{"n_head": 4, "d_mlp": 704, "activation": "swiglu", "qk_norm": true, "attn_scale": 0.125, "bias": "none", "parallel_block": false, "init": "orth", "lr": 0.00159, "warmup_steps": 310, "schedule": "wsd", "train_tokens": 387200000, "steps": 5909, "dataset": "wikipedia_en"}
Each number is 500 + 40 x the weight over its row's rms, rounded and kept within 0 to 999. Layers, rows and columns count from 0. Numbers have three digits each. The size before them is the row's rms in percent of the matrix's.

# layer 4 MLP down (transposed), 704x256, rms 0.0606, rows 647-683, columns 0-127
101:560517475513535575520541539527486515456488531516453488482425520464531533448443476481485472506534490496517536515477501532539523512512481460484530510547456524403489542445553388407500457454518456494518487549477404463505520434537467436569476513502523441486447470486544475565515567584541469482585534475510496520441486520572444538496446501557590480503457467544418528401536521568544495473537
101:503501483536427482539537482446531514487543453446496416441479537520514484509521552530527457525459499461418492430423502531508549480473453457447541464522511516604555527490382473491532536550533524466605526507497527446458485453490524538568492525415490496543499488532408560507454478566465484493521487540469499491565469461492504548475522516473490459567480484497569530470467552500523518528552
092:502361515464488431512462433487505448432533505490499535463567511505517495524450469508544632525447437530513486519521500468522542428440488518524543517501477437496507411492550432443489629442479580493510512559544505558520518553483494567437515505559470451568517587394514503506437533507544496423510495511447558517512572552560564468462494510524519573493492464521462531545507464496488478512515
099:482451480480506506487486483647457517489497486507481519523450469476530463526495550457500541509530581464508433466449479441469485544483552439505439507504434515561468494532434438503528523479496531492493575516482519420555557500530566513534545424473563528523471590546492492531478456492496563507476438541484507495523500478481477585500579471459534445493470509534537599530442517520472554476565
101:576432502493542496561439486614476503490491488502533495485428471439500471479522513511473448510553494544490557508588460582488501490541525454461552547521466498501502480505479471487517538481462503559506408483487515477474474468607532520506449563408486438568541557513474580502490534460491526490561587523470530479525484507472561515463571425523425506511538499533461512474470468574452534485544
103:489562551527594403432512507658562528510504493539495456540453495574493517517530541460443510460447454438571526459421513421514440536487512509517426454454445444475488498475487464449426523522459493515520442502529442531523484531493521525405475459562460511478481480477538538491558468410501547518533489413491482430449447543549460516516545455506593458483477463455510548466546565586523493448527
104:545453508501455512499477530622444477487508456485523453589475547532497512417510457446482523512483514499425522473424526529523546498455541479550490455463550467516544487455495472425517495483530499500479489547511527578566506499490525476541445507510513503522460517490513496497522480501432502484545509480456516463530516522480517467546449472568588585533469504471510463539490517496511562538502
103:504432484511466457504500513390496483529532444463521502534477537467538536520472498498446466470504541567523509570521563514505531463479487455524637572533520498464412454556494461518530590484441548507460494522461479498555486494458470465490488466501494515491469483533553500535570546474512479444509503522494484547619519478541478491465503431489440553502515518510481514551559469520505469512434
098:492550537532511426482413462566556507440474515401469525466468472464512471505514520481473509457495548473511474488486486585411524468476449564470551529564549487578489509552547409555474519490511528512519506408472579509531489459476503471520443484523583463450523516585451468550525581452609555538461447470556511483453492439435477464509522556462480507528546517487551470505527471577495443426530
092:526446558456471562522494500479491570527476523488471443507471458525515455480533602539504436482504438532478444547521432498460451526559494524544444541507571482547484424491507461586537561446507504516537507475519594502425491620516552470519440566515502500546519538527459560517518448544472499498635410534506464483511516507507499547524433543468526502502465465455537526521420473467543541425425
099:522566504440465546464454460499510405510525458522503499502535524542556447513544525535524473493460478530456517489482458535466437499460489557476560559528552539569536441536441548465510465516486462510533537522544451456454468505419506500516542597502526522453515443555486540537504491487510523479453535389517523477431496555509540412542564448490502490521520541471495525496534479497506489505426
101:520521523460486479437501483570407484479542493562514495471580539498471510513545481536411503513499470506453459518403549567469525468518558469532497507586537486500515496525501485564543561544557491455465469518481512538545501515523443487462508457463486456462559490464533486522468507561521464516496461487435398494479459486534531523491536468505517485439505451518566434486480482562544497466525
097:589473422511513537483510556549513407470481454460517521483497511486541594552526439453446518503491548424449395551528488521475428492528435495475492540557481470525535486518522446554496462486510431472495487514527426467483562545500530513415478479539468488461486471541520590530491510552544478565511573564607532558574457544485565517416496559551485464554484465478430418457570492537501452510519
098:500467518500513463487562420442499500532525627509555407586453478470484521568576456504566520529441508561515473488460475494504460515464505454507505491490531495472452543491571507480500489536487477481518444458493434482497451384505530460506480559571482495520511422525598524459447493498490509553528447574492550550566467477472488487485561537433533454435521490515468476491484470514524451451473
096:506536513519431483562574505523574516497519525485540545463409509498521549491513569525493499492541479527504520444508472550471547454462533517547495515509460533535492561540492447545491420485550454522504524449476510562541443484509529484504458527452491433541443507524522445501519524481507515448442472463441516457498478473530492559508506467538522477560511510492508534555497459435482526550520
096:531506489555434516480528467557502559516459451412518493486517503457581544491470414499537468587490464468477523498518488545518436480537518475495489466574521471397470531546591462459507464461471455465466529504479545548435472505503495421548446536575493490502537476551482478582456490481508506505487483575472497473532499492506482549575467521534485427543562549485465492493507563564480518519509
089:466498454489554548594482531529484445469558540501526574490492495486477457469497522553516443420480485492425490481591484450462454546524409545513564523454511526505441571479524462528480497543479511530434504448464482450509468474535419487511544494547509441499501423532490505577523497518483510526490578635493545510512453498480521525503533622474508502566487521462453509487488514508485422435498
100:491479450497462466467549476485435519501439494543443551448530416554495556468515476491481471484483456497465538552476492466445474490478496502581532437552482457478482520510524593510443534563502441469428567547453504522461498503466499472424488487564496436497595539452476514451611550531574516550606512458519526494501459549507449463502441560493452488566544434463444473525548550465504461506509
105:502430514508537469487521393436545503494537490440512466468437497527555480553470483517527553441485431445546484551456474490413481510541570527509496459492525545532563488479519557530492482573410498474522491506593430492502509519532617530503555428491466522506534570459425562481529441519578442463475539550500486495508531512524440497507618512405519504486444473574488497456468442485528462513421
091:516495535520472454501409507513593520532468505498538481449506524501522519485518567457492492513470516475486484459561485494494466471493556501463526456568538480469467469472476439516541534575462433472521508495466473526482517483459455491451384531506498456470525501493538549588603545552498498532512455549495492482434518496448465536492523486431477510566578522441488543492443515520500465482497
100:484438544519520549437506473478493534539484504474534485537537441473463455441480505530528482420531472482539541560501517502487501505496505478469521491465466609493540479428517582549547409507457482531504524548504490472580493439533532476463465489490508448532510522514466489459428506523492548590476454439391463436464526437455542504535487474497442511517555453510479573510570486554425497501502
092:540488502483496466541443506643500509567494486395455531543480465495503493459479520505513500512542466471427492565453470530508533517540507465505404520482513502444530494387487522460488466495505501441472491458494447530498533527543537522481548518460441507489483517479552519487503471542495502482538589502484467513487529548421575498505484571498521544525493454507491483533510502508478511486543
096:532459482556521472484465478421509592531444535449474433452539504454486444511556484493526502511536475475493522532477483560493499481553512479499509527426548436507481477436443522543534526412520559518494525522498486483478482450570520461526551503490562489491470532438528528507518410494513564517458428512545486503505475512424555436503530488429504525550502503499524547481516471552448540517480
102:547496517526407444407473522588567442440479576486429477503524519519537507519465495465540477521488500446474475486512455470549440415439540541430532403550488416478549473489486493483508531503524482537400553531533467485483529579443535504533532536572464535503569568411529404471447485499509498522444522536465578560553455477421525541479493559595434499505491489501561566521471520480481507551442
099:526488580458559527492450492510511554482415542566473450467579525507594411505504508497526506562481572491465494482509493512475458547492478523506491487532498575488418540464453520562509511463520532563556469484509518469539477553523549460464473443532520490505513414485496509498468407597531501512576478529425551490511544482474540520521529498512505455438526543498462558481518459449436521405526
093:545380416475487516501532533650488473532492416445469467465482489485570500477501513512547525468454488510477517466520575478467479546520471514489491473430499448530505466556450471534495431494500489503511494535528448483536457455440502482541454465529468576516533513497567524604453458445451514508462626438532414465508466411555477502462481545450544526573515503484518484478478496437509526512513
100:481464460565558505491501499551503490456490514480479497382442565533476553446551519516473508501556491455411515490447471525503507541486496449467505511527462561515472557430504498538498524543494453485507459477481543457485506482593521455448517512469504517481544541518519462550477493423564457473491541563499499567518454592491451564498470509539475521538500520492466528459429488521500519447594
105:515530588482482539456545447469542450430538547457557575534495506502457521549569423514486457551489472510460485450467555438486510467496502514472519496485531545438486482520511460447532496578518463534448512494430540471538485490515530480535537565533531488547528522557528454494538573512373482531510548515523596488543542478446461504523530478531510521538484435522464483508462459502473465498553
094:483509490464526449465514529454539549440509485517535566438499494511485433505456507474442478449525525541494574536544519496490498514488564488497509443545542484522479534600503516481524443489461515494472512576532476549500439499530524481528494513529530500464463502525432570588518515511500511421521554576522489492460434515438555418520526537442550536532466499516482463491524496500490465483496
102:534494471471541598534586448550520468575440549539519477454552473555589491507538528501552425522514484483481534469480408451473423532483520531528550497532459453464423523496463568504438529483445545533534496505503523549493488485472513497486467525556566421494507458553449542542488476542615496519500507482541511497519456463503474435519529510501497507442511496524520536476565442506499569473453
100:545541539511454392492465541486536451547448505435513396512435456549512487469566484460523478516530501498444552455470501541552486486453510505427470524461444453490565526455532516506455464460543574495488500470494528498549501430578602553497478478497516417462533466483560590503517501532514542422494519558466504551511557457445534519511522446505479590475527527530506471475396516504511535469489
097:484475552460506511438527480380474541455468526532427518549533470513439490534523570517480505505544471527560544542485487437514481490476527515533521414464575480522525484500537437483504508548511514458468538458452508553521476584430494514478539453470471507500556439523537587458556450489521436482572542519473454581525464486485517525549555534474516471502542497430501437500513524424529547422548
098:527494482506570517516532588463486491444494513475522544500509536454564509472482515589479477475482545474382487486421530540535527465544470460486471496453565499517561412451503467538464539467500487539489558466467438519528546440534467521523527463548443472518505441476510460499509483529567512459504441511512451480502548522509507466513572439445467518570458551468509484448557503546539542472544
101:459528533400431450529475479416526524419487469522513523538557560466571483495501508445614514558498470572535554467432486532517441500400542488552511470557491506487502503510500508493495506535551471497537535525512529520476549536471566517511511444510528510553515468463525475512574551496417510469419513554544487472512534494498484455486506502506479469517503511464524455501454528486422488644477
099:470514477505557475503503551417487475518551522533398488498478455543533508453448570476536507587537504569491486485438506499549559534529474509548504486529480543527522514510500509464433449517496510471445503388471477555472512431467491590407455414473515480525519531445400418511498502529533522450533471534491457469494502536527559484485573479459558569481518489495522481462523490457520525468516
100:525530401458493466496548452256483435567494571524531548526513498533505539494493521533474525436493485506560458483558548517481482479506459474471475527455467488461536534499505535513476471480536485518514507460499500528398550549529532517466498506487496594565454504472495510471537457441517555457508526485502522498548478474509541497469485497428509504544412535450531485429488481465549507563548
099:453507493480507511477485527429505457524479583501529460465494555477493474490488495468492551493512477425469525538638555484486514539499553512465511526428527473476465452546546551550474479477540479481390448454550532457572416436515506457545490465544441546542531523454484560490526513487468548559453425527495473540503534486446517502487492457480563431569522477470517525495442550513563467471533
# layer 4 MLP gate, 704x256, rms 0.0669, rows 648-683, columns 0-127
102:482531485507462502377489473546414537517567565462547512495494521536491467455437579499438531465454484501469546536466453523500526522446484513458481492492561568505495435543582486453497500523565480549508468509499529521492504546463563463517515562547465441368506467507552499488566475482506503480521552506507513496505492433535509416509556546563500483497502545498502495483486437505486473436495
095:450582475597504537494543529557466558502508475430546507456421497512451520567493485477466529503500489488479534471544539458443456517584538437434514525436488543472461455528538514457456397514513507467461508436513527495467568591462509482479465484495556451471535532507460529583576536470474494413427529581512485543499518484442566505557530504504478441520526507471498493464554528494479526520514
098:544517413498478539500498511468565508552504461466556553491541473553423554465509520488575610572510493517496508511546512530501510445409439496513428514538514518496532523554526476491465481510444535555481433532430479478529519522569495519494496405437511493531493525492488521515471469476482521489482513448531481495514493464472439564529464535549552475528514447574510464488526510404481577500434
099:478505562468467448534441465551517529494506497471542490544442500444463462566538504496512462466521543511470499488472438458492548512509517492465543478505477454455540473517448546469449509461453507520472441516524473519461425437552512502516477511583474543561560523502534501453605508532472423499478556469564445473471486482461484487497543520592467581537507561511456576497400517510529517508467
109:461548499515522501466492509548508446468475508538504510463532442471534585536573544485463501499538479470480553404537428524530445456514464518494550518471568439454644476507524510503505487471494513523498500507487484531536489519428481441522582468515502496503487449499515463406592536479436560546485493499513575471475492449505566453494583512531451509564441525470538556534427542511531514447519
103:486536483542453459491546479488506512419585551483525483451518440432474543548528543465425498510492531509556467489474469547489462475526411457505557444526511485485478452583615504458449495456470541504541503545443518415513490513490543471480499465493490396446548530520502531516546482508541457485418518488443556481481469475526523541490518469564480456497527600392453504513484561532516496473486
096:477460475549523458535490468473444545507510505505496459573474462502492487469537518490523517545554587446505446524499490468507492463502484477559505523559517555492473474582485530489416577545427485441502488557444474451532462496505495511594487482540485452485511476534451524461502403461504493510581445427516511573536515484510566532436535474525440553528442577512507551511476532483499439532520
091:445486441541502478554458520551564508449534553408543453455475461488438478464462557421554543438489510538478465521535517489373520439471491505475543535553527582495515577514569445471481467516452488483468515488515512481461482504441457465477505439555543494492545449509451485547541507448527508437463501488522488513473481457497502488440538526503460458540515529501576476483463483572490489491469
092:465565495517482460534482540522529572527494461497526428453585513495492494482564490523538557521494487502452481567506518485461533496499538501493504499526467536489533483535523484507502379468528482476477440481518536503501499432509465487532482492473479424498501448554486524498502529511500548485453475396553394499468504533431486494467504487568582471610487489498566520531482543509463524620445
105:494561433535414520492480576505553497497508507475470510508487510492511579476429542514508541437579533458494531430539573541454547495494517518558526418509527436518482562524568472470459442462469558539553528566557512463488505480555550440536553469480486514450514494492461493422487461440525405521452485529499546436532496463472448516530535553474521497521465485533504530443498471498475472536495
102:542447527472479528474523548538437444464501503474445505475446459517470465528452491487530495487513484556467462537563550554483518468436463570493495530495513531427452497445512535464497447482492563484477496403477513477510516484443431416490506470474536530502447476502491439505498556503521436434481449512511496431524541501451506453556551528536500527530495558507538530549505549517462503395541
099:477558493481524478556563496549497508471517498515551506620488572475472509424559534499530472488501509528470495439519538492522481459470488540481556530415514456485501470418592497480539521514469469502501485455472442424420502402439518555522476451418441493614502491513472508564473448564519542488456508519504496505509573415546481442415475504536515503505477480462448504488492498473531522494439
099:535500409484550472481546475548500512466479530480451587571483578551530473449497520490485533465516433547502539518501454526437577487518513544481519538498470489481529498473500428510487477502432460495485442508548451502525563469504469419454499543537520507520508479481491517629535511459489480381484502566500433437452532495531537503521493582463508527547519410516559463544522519423547507554461
093:498497471504496484488478525522533431505439493510422460540536471524524531469476484516513526523532515511489505533499573529544469495534519482519560536545514533409429455558499436450534483524536552467508493488493500551479442520496535460562502531499504506571568522596468479474485488469566496533546458484551479498478555536466483550469562471473477427464521453446505438485552524523527460514490
094:462478400554552567484518465571488568445494404443504481623528444498518513485517487568445486531519503599492496481515532490512511515538528575449518481499502492439522468490541518524477526522462564419447566492439448438458534512493548467495479482542441560510464438588512467545512553483472523449501517494454467429514444571505533534601478523565488463460512457402498453488529535540541501518515
086:508507536440462502457503475477550542454548516523433479552574539456566483477501516510452568507487537511523532434454410545532497511467551466472513588546487471521536536525501496538519499505487475540483406473464508518534506573433527465519575516489506409475504466439503510467512515512528582482536467549535554570421514445477534522516608566512431503488577590503479513549498528405520488575539
103:507508469548507470548489534566474505584482439555462468488448509523512521454535446436599533554566468550438517546510507545498548524483540514490472504554441480509560474504519492493462436510481579522520412574546495527476481530504536453506536460471490526538545432495424514493464577451398488435454500485464498512458537527529490466490494485458541499520495490457477445523478518509453569565480
111:472446404479495507523492492472542550509552545531489564451411511533500486500413485533480523484537494442511486525513528476516522566549557533483547462499506519515540481521477488462526501475472556528498428521498448471481520504517476511454479387469441445489556459560400589559529470525435512513467488493553531459533565499484510479475508478426493483465445507448419428444395492523492498491474
088:509491455548514498496504522512505528522543505452507459484454521543445500485442542479490429538424507538420500458530516463446520521488471584482489488583504504472498526542513512367484463513491513488482504499541507504491568534467544470463540511495523547479509486557447513559531548472542482487415532480477457486464565476453523487460481462470499478552500517476478508501484522546472534542460
098:498509493550426490549481529514473415495484450480495524428515517419486492483560513511499521467469478492463573485456552503510511447472520585476467492479519524474452446494494450470492561459611428548514394462507547491503472460540498471572491486457515534471553487495471491493515485550422494456567497530452566525445572523475506553478532633497485507505551495528521475566532483555493536476428
089:536479474566548498523497511523547475574446456403503507568515496547494464436497476521564510474552479470487544583413485450532542547521533532468504556461509483494497459401460547472514519456534476504494448470467464473502485463413529520464533610477508491446493514544581538568454518543525521534531556504505542561513555492443510472511533531547526544500501441475519529461438488461426510531523
091:464500477557399405488506487550496520471456557480520493551430511585487560535466470483506501495445481552485438475523481497530498482533540507465512432548542456446444544530533490507461449543536418493555509495449545505577484449536530511562461565546509487506555513509452513517469564538485458542503531449533518518490436484475536525524472451491518469506541397452486538550500533515546490521516
103:590465513437562536552473498479492468468498531570495559459579569583491432507487479443508513505441532516538452561543569474527541541524506520557463467494429490505493534479502396462496499507517526530560536536469511478504512498517446518529410500510452528538478566465464560522511483486445514531474501519567500465437479439460513489489481487443484450540527487508480442484463488487416457567467
100:545496522454562500513486498477454561414510535499545497536491499459507504461484522500452558494516491501532572542477510513422548566544479490508486585531535529497500488476582531462508448547510504576490429478436489485571518530543488505474480508454469430461555493482510448490542498394484492489431546510481513492479486476470600448495496542521493534572522502478520532502460531535579510527497
095:501543502535468490610500588519488557427475462542469485540559550436478538512520519492438544482472502522549460558515465499468531510499466500563529517507469510523530518411557521539396604538465512523489529554495548486514443453457506461523451482478476494548534481584442585520535461526501562502455483448577523476492442458473549471513457514509462470520541523462463517378492478530573576505512
104:554496509471556464474592520477483475483476504473484507476518462490458548428571520462462549446521453567501512515619512595496493487436493496508529487541541520505498524461527551424475488494551540461502461523450512508423542459563522488487408526477491554501510511508565523439456490479512458523493428429502566434507519519484470472550516544549507493490456529499450495554447535443519550499500
107:573490515520458486505546506470433456484528474442511539516482498508505494469472560493470554428528501522510521539440535503470560465559554523536590493442486521500501592484506483516466487490486426516573435520495512468515532452493539427541500477451494471583550504548468431536517564456415459517487418491472464556413604485499518537443529521485530494506530527518513553545532576523480569530520
096:521490555493500573544488505575471511448523462507508439565452516496484565452451457478552498470478525553515490465438495502496550502406486501548556558471558505544501432423493491535545532473549468489474491511438507508447529484544476474481569466515492496488507529487450489469492527520481478533489454472532499522496484479466498540431473509484493560425528566473485458524500443514461556466509
098:495504485468504478471493455506526498461493425487537443496498470525508613568572470464479531527471390373507503431569496513506500457428511538467524516465487503460451500479545548478541527443457517498488541514516451442535447520491531497484487537545583510546514591529536479538550493586491558469580465357560527498445482457475461454450563466482505470514529482473478477533539476480499493574418
102:506564493504489557499557508473486562477498519519611548551460499393474523414527491463434539470429487528549473483514549451552540526516453531491423472512511471486537467451488515498471464462489503356458549528513661497501478476515576470502465558521439462457511539460495461505583511513467534474486545399540517467559485447446455541495481500506569455504453517467510515400491500542494530501540
096:502532404474499539463439534572524468548480537529501584502488408528435473519518447459455493515481431503446497514519463555574499531513512450510505562452398513462508523509579486451509447490476438504485500451508529501455465516574495435544498426534559499462544503466507450564490545490476526486428524449512490496527537513461560472578518482473465474534585403535526542610494538544512455464504
101:554508480498482483543459473495408439537489530490504501490449540557418534476506468521567488473531581520596491474540545437474554514497462538514570527465442467555477505494482584405500485556449584490498457492460520475441422422462516446426541406471491491472460510537461456540495522480416536437512453487498522443468479495483503418520513497547560463516505549437510449463455441573505497543444
098:570456434555478523541522449501431414496517501439461537463474459454576456505467564543512455510523490496467447532563507478488508472546467528500476499444482525426488454455506537433505526564491514458548550467530500464522466368528494502484506555463541463491525543521541462549456472470464438459486567494494495511501475515503478586498504542495589563504467489475465450492460505513545434525539
095:503560524517488567525526495477515457473459445486564571489521481488475470490449451525485491501493512478546506440522581551531514485560560473494545501504475484506533521440520501469506448570543476441456463559562535552476472502518526400509466576585485409512555546546498397512475467493548508509470466435492513475546471541472518500482514468499536439525523507526484516512546444471502427525483
097:509496507536446461534495418559473482508482438502550518491466515499484479434515445542508478427442520536422436562519521517528470518446504500491496486529480480449483501551473484566496506454437479491460534532510467451609495458495457529487507472584492532563510523478490519430582477448508477511536408459507500526524470442462469536573515562531489541545527518416485445455557511519541547481468
094:536531522519529467492481418503477504541505530467479475534559603465457509497532421552579458535461542536493482541423469511469485501450572495548511476453468468428504510493482511513549480447475462473470503484492535468467469479564552530460517488500426559549459540464439519461476559619517494411520572537551524532473473393505479496508445483472553512475491528435528539439470465536505610492581
# layer 4 MLP up, 704x256, rms 0.0633, rows 648-683, columns 0-127
098:540494552503501432505501542491535469529542468474497464516508579549491509473474502491554423469439475432575505460515532501482537491506416502481560551542450491502504519513461531490507593490446567517544530442467421485533524470470484555468496428448521443514536439455459524451485477503478466525515454474502549431489482502497476508450463482443485434520543525564537529496418542487483470472507
097:524494496462418454473476483459496447461499477489521422489502527516451445540477479471437490561489532463523525499543469521458452516555473448530504483528531586543562480550499504518479488418554474555404509518464492474566519594592498450558516514429534491522529516480493526501501476480576494538504470542491516519545573536491511510511527501563488468471541467480449546545532512503568504523483
097:526499507489502477513502495556509524515465512497493494483505526569563567476492450470541552543487485496481524468502569480633525507460566466489533458457437413463556464451496557470496489573468564452544499500503483510505510545566561517529473482506512580499459501481607506477539531514486488536547545423462483496497518464526468483598489519494519491525527543533522506544418481571551420540552
101:498550474544545485551549446522440440511483466442531453547501511486442506519521482479494500536452444509446532548470470517529426529496516525507474496564519418444551456455553503472443542525498526486497443462527494600449505575436507504484494467506516473484450577524523478573483507549459461446540531539480515412489445517525457491541535435453518468485524547472458507487536437561560472502449
104:511479494481505506505491412503565479475506490509423492456502489551509443547488445511537566478510512495521444461505446411513552448441551492444531492607508551530471516490507546482471504478462504492557541395504517534529511497464443499446504498498539513572537533447476543529505499509495437545534501425525418432494524504490498468455455458556595456401525549514548457490507562494578559532491
103:531447495497540502424488469522507534504471515464499493514505518532500507452511508547549487498495495461502421524490546526525579493559496447498430501441522522580482510479530481503414548553498561500613480486500484502587437510468499540443584500519507517455510551483493489407537419480476573507492527528482440486472547540516468532495516471497494572484504511513460469568475499476451504516494
103:505582495524569532529491492526464497549458415568489490509522434512498494477468463522551497526527467419467494514406474531512429499516527462439462485502458488480538503466447538459479433450531582526534515467515463480401555526460456519416522517487472587507539502444574456478441520570479475549477501570445482467461527548457560573477477568472513486517463499462501472493500496534486513538469
091:485610559598500518531578457571541552475503499569433497581502536579480549504494470549414519535413531515487517462546512517592522564439470562516502457464476485447561494473521545524466508552440476473484470465489484471495487493467513448497552483495440542484508526518507527515457494550509467488460514466513467499430445520487508507582523553513479526525582500473529542509505522446595456510499
094:510494427506454452489395493485454570492437570402477554491464507551584469521523578501481564464476464513470470529548469534371486509451576571528495490519479452569507453552463516499459545490511537529495483519503471495510519511409471540507521549534563487469420564565511511495487502479521561556508449518488515470502528475494492504472518510550517452590449503541450507539482538491508522489540
098:462466462502510476526466548477455510485559523449485480463458512480449557588478538506452497471560513526567473555458473544514507521475531455497507454524508541538403518510534472533497453527544547480484469532496512491541503483511549507498526544493597474509501520471479441459489449516491418469509505620415537470583495532528523570492482511462530442440464485478511447515478468546585523469510
098:468496461550539541431481543507455478518598483513481529402511512521513494577493501498544540453536509501522536525457531461506433527506493546478465505463537545477465490544528503510492504510497544555534428593449463518464474513522495525467512439479550490449557495585490491583584554487421529498506501530617505517464504515492482486550483579510519531524500502535525490422447502594509491481507
099:511528495502527437551459534495495438487496448516520470544551495500504512475477385514441581543495555502507500607503539559567484480515571484487509490513438454467438518492441509494504562563495451472518545515526437506517494510456471470427473459558502482401418551504548509432500496468530587509551521505568440414507506523486422452493556492460488508443526531546590444515471517478437490499558
099:446499515498568481461522541500483501463433473481512487517459517511493509491533504529540453486536530565485510637468482538534517496440401463507436478528540471506510518533512515488495526473461541464510476439461501523496508465359460463531582557495505530548437472526427551461472534432502547544502492551524525572480482545473555420517396530486516507506492469486491515468456455478491459523464
095:414545464444469521515454502470428495427493508460497449492502494515438484414482447565514515480414506540486435526520542465475485453428481499490484531546510482493475477505521444472437445477489494503430508537480521522488512488405447587444499485600473481479410497493578529500505544440508556533505498519541477488475578459479542501519437558506524538509503461539499519504559518554506425482558
097:456444449506525482538490469538446459519493513506525481432534502409479518541484459467549469542435544499473531542477413514458458516491504479580487465521568558526450543538399529407488455442526535482491478507548567545480544485526532523517495515486457419494429509413456549457562431452541458527481517474492507454544474509474490468534483553512506449528531556540555548522456460435499523490428
093:495505532468477439544539553473476503525522524440490526499505521596536495458487513516536570489520512530500484515482585435444440478496546485547488456483493536493407497536453516425511519475507574543571537491537509497462538506603530568483526464561499550600471545537496601481401460496443481502482528522526540513600557502514427501505392476473494511518462460459487516535484467498484535463483
101:483485522526534476554568552508543533433494516514501539509486543468486471479412579476493443489540481510465514474471524466460483505525488542597431552519473508499418512574573471486503430455445485478575442462454478491496493472462406540538554535528555520471603513493487531492581521571509464508465569495449477523551499489539455571472446516499410526476533544463482569428495468426527504518507
106:543470522490555458544534458499483493527500554453574527509479447543477545511513506474451424515417452532522466552457491533539478527478470502470497444448486451510577486511482474516493559616522467485414528514415543490499489460410564522531491559522493539494550523468505546473465399464469460456504535538472535492517463509509480505497545508485488482520525521452545427469405499446418501389496
090:457524471546475491594525467539554517457429519564538527553535468465486531514514433488492537486554471467440454488508528519577474497445483454482556462482548475452522507560532546561495490580507470481494442478493514462418396483492491488490461499449429445506505491518569499433596536522492523507511482481541527469505434500497450530501498539463519483452543494509528582488464540491528421507478
099:490484555498499498533425453481484556502503551506470452584527469475529508506466490605500489452473496517526544501519470511489502549529524528491559514434492543517508517505482477474511444490462530437519474600478462503417493434444493514534533546524509505589534494505443541480438499519577498528544495522488518511441522506491542548473500502479488589590540500492523486480544518573603568488495
095:494486527505548497471499567440504487474549536531477489482470517516420524506533465466474516476461543522582490456585531474474464528455527548494566505521474421455404500556523499576541454520498492561548487505483515470450454549491518450478457428509548507482524503565467464550498505507463571494513386502457541511493415504511510489489511496510514504498554523459468477445524440567557505524441
096:508579443503494445511494549512494509467538531452475505561452565521462570558475543536469457508558488551538523465432541455502461498521495409582495461483515427541508575482483469506517535455536528532567524511487502433566465529506517488500477561491482551538466481448544528485471493559497520454532548536550483526469484534591513501536490447494489525446489437524504481525455457499513447503511
103:568440528458500493506583447491460533576522389554504500472536445522509428533528548445552475538550462513503487457534487515489518427484485525463478445427538540523517451425528424473517501512534535503487495487479499450502475480532546499484495536427501505587548523525456485551525484520489453514492506506432541444422549583555521510438508489495512521541559498457488504520504475625518445491538
097:489454511524469514547527557506519454465497511528433524420495487427484453500544500439502491562405453435480472476488542488515538535520444479494421492453530526452492456515555470536420508516476500510502513587510499537482511567551545560511538531524455452472433464452564446557488474421473425478469488527511483521530430570492433535584505468453497568472482486511464466537490455442463475488562
097:533403508510485557451425423517467554532460450521505451498463506507527423394498552525481464472449440464442464553516482479490534489482518456403506505514518505516415459496414494480544536477480494437486544525492454587532565500497502594525538519454517508531578447498506485483566542479511446498511545502599507553543580467453509511438440422455499556533477489577592485447463543503445517590501
105:442519478523498486506436478509499533516548462574477453476482517511539532504483530494564555452453512554445511500449416491489466590412546500503489531444537483459550498449489455450478524455494578541452460454518532517502527479507489551491510542431516482468523512499480525505502486463492559468511557528501506499542486550492504559510465510520490529500523518523447496557520496475501544422443
104:490509541557478549457555507500545520587528457529500514495528494506489501565522436498504501445497438529442479537475452486534506422526526529515489474507521507540467480452452474462498542542497521476493582522466504513507519556503550504485475486507563490460547510548482486500450515532548486478563523567489477491469543556498504511518526504478475425506485509484583507580528494507440524526543
095:550418501546531504574522463542558472527480534524447514534483519449516505462514468585506569519599509519531523548514525478559526485554575431482479477480473436405492436515542581469547478558496536477488483517452500470496465519521453541458457518512483523588503546501545518566521485520486464500472444473585515530488489521445457479520473465464543485471489529429462553480456440452474464464482
101:526518511553484411501484487536484469483477537499546507590401495538435544506600479489497535522497510499479499479507462467470490422567437514518541553447474410447527483508534431515503561514433492513412531500586525562493534531453498547543451446541439498488522476456500479532440461467531521525492500506543503549479478448457467503443489524472542412534544578499501469487518552510517490451586
097:473465493571490488522472461522451490512523456525424510548573454556552567510537544444454486554484476483467493543469487488478460523557489504422447506453536470508566491483479466566456479466514498461449506465461508503368474537437551531456564464444522462551537487539521484486446425558475490492513581431530488507479546505481495489475512450500495476519495516496487429527466497457517527512521
101:419509466471512492451423477547480481481481313582480499493537475572474476482453508529573422495522422506445489458491493546474494431576470525595465499515458542505551482483513525579549498468519525463487539523554451502541544568490513474535518478487502582526477474537498508508495506532455425541503462495516463499515488518465515474505549448494490460466545534483603452516453451452523535470498
095:582473526515512500501498476448503504569537456470424495463479503502448517511493459430502563494480498534479491575529479499486495564436554450449481504529449387504512546607558489549509448482445507454519539478532498477472523499431501536540475506590537454503520621443465418505510554488643519518483480469483508453473512445501495451499481510495488500528470547559515443523480463501488446517501
103:484503495559482530536503531537652513458419461501545534493560499531596477473484437565574454451537521551486529462480532467433469521510492464472466466586555481489552436477503563468525478517482562508496540528562491509502491484494451536497533488472444550557570475492543539502516484487473474523520453454419481491495465553527455473549514532464504541493434511484523466555438474478511517449374
098:538427516551465455512534491461409451507439488448508499511420521463499519455572523464426454447510504517486474534453499473489511476414502506434492559488508514491565454501482511562492540515513504594481564476460545524473473511528590512515423432495453508531400437491503512548486521492529501470484477483500504580526462505427487518448456543523559492507488505526522483488481509517498506525439
098:459508526454493442429454496597495571522498576513473470478522475481503489494518493404521522538498490475447495532474487461483506480492526576504520491461455536541444482459443497478457414515552518543472512407512541476484544491524549554517491466578438492497570533473539497538515464595520418515419521494468499471441442530473444468411519449499435447445483470466525517524521495464523492544454
099:478454479546538491532487423489450518499445495482469500463489512491483449507506461467468491528535431568508510442500516484472531501523534407490513445402500543506491470524444643526493487497523490492467444452551549536520523531527463459499421539528508517449503456537590511568448509475435522456582538494473472411431519493496558516497496440479534466552513564486506549502514513472478460475530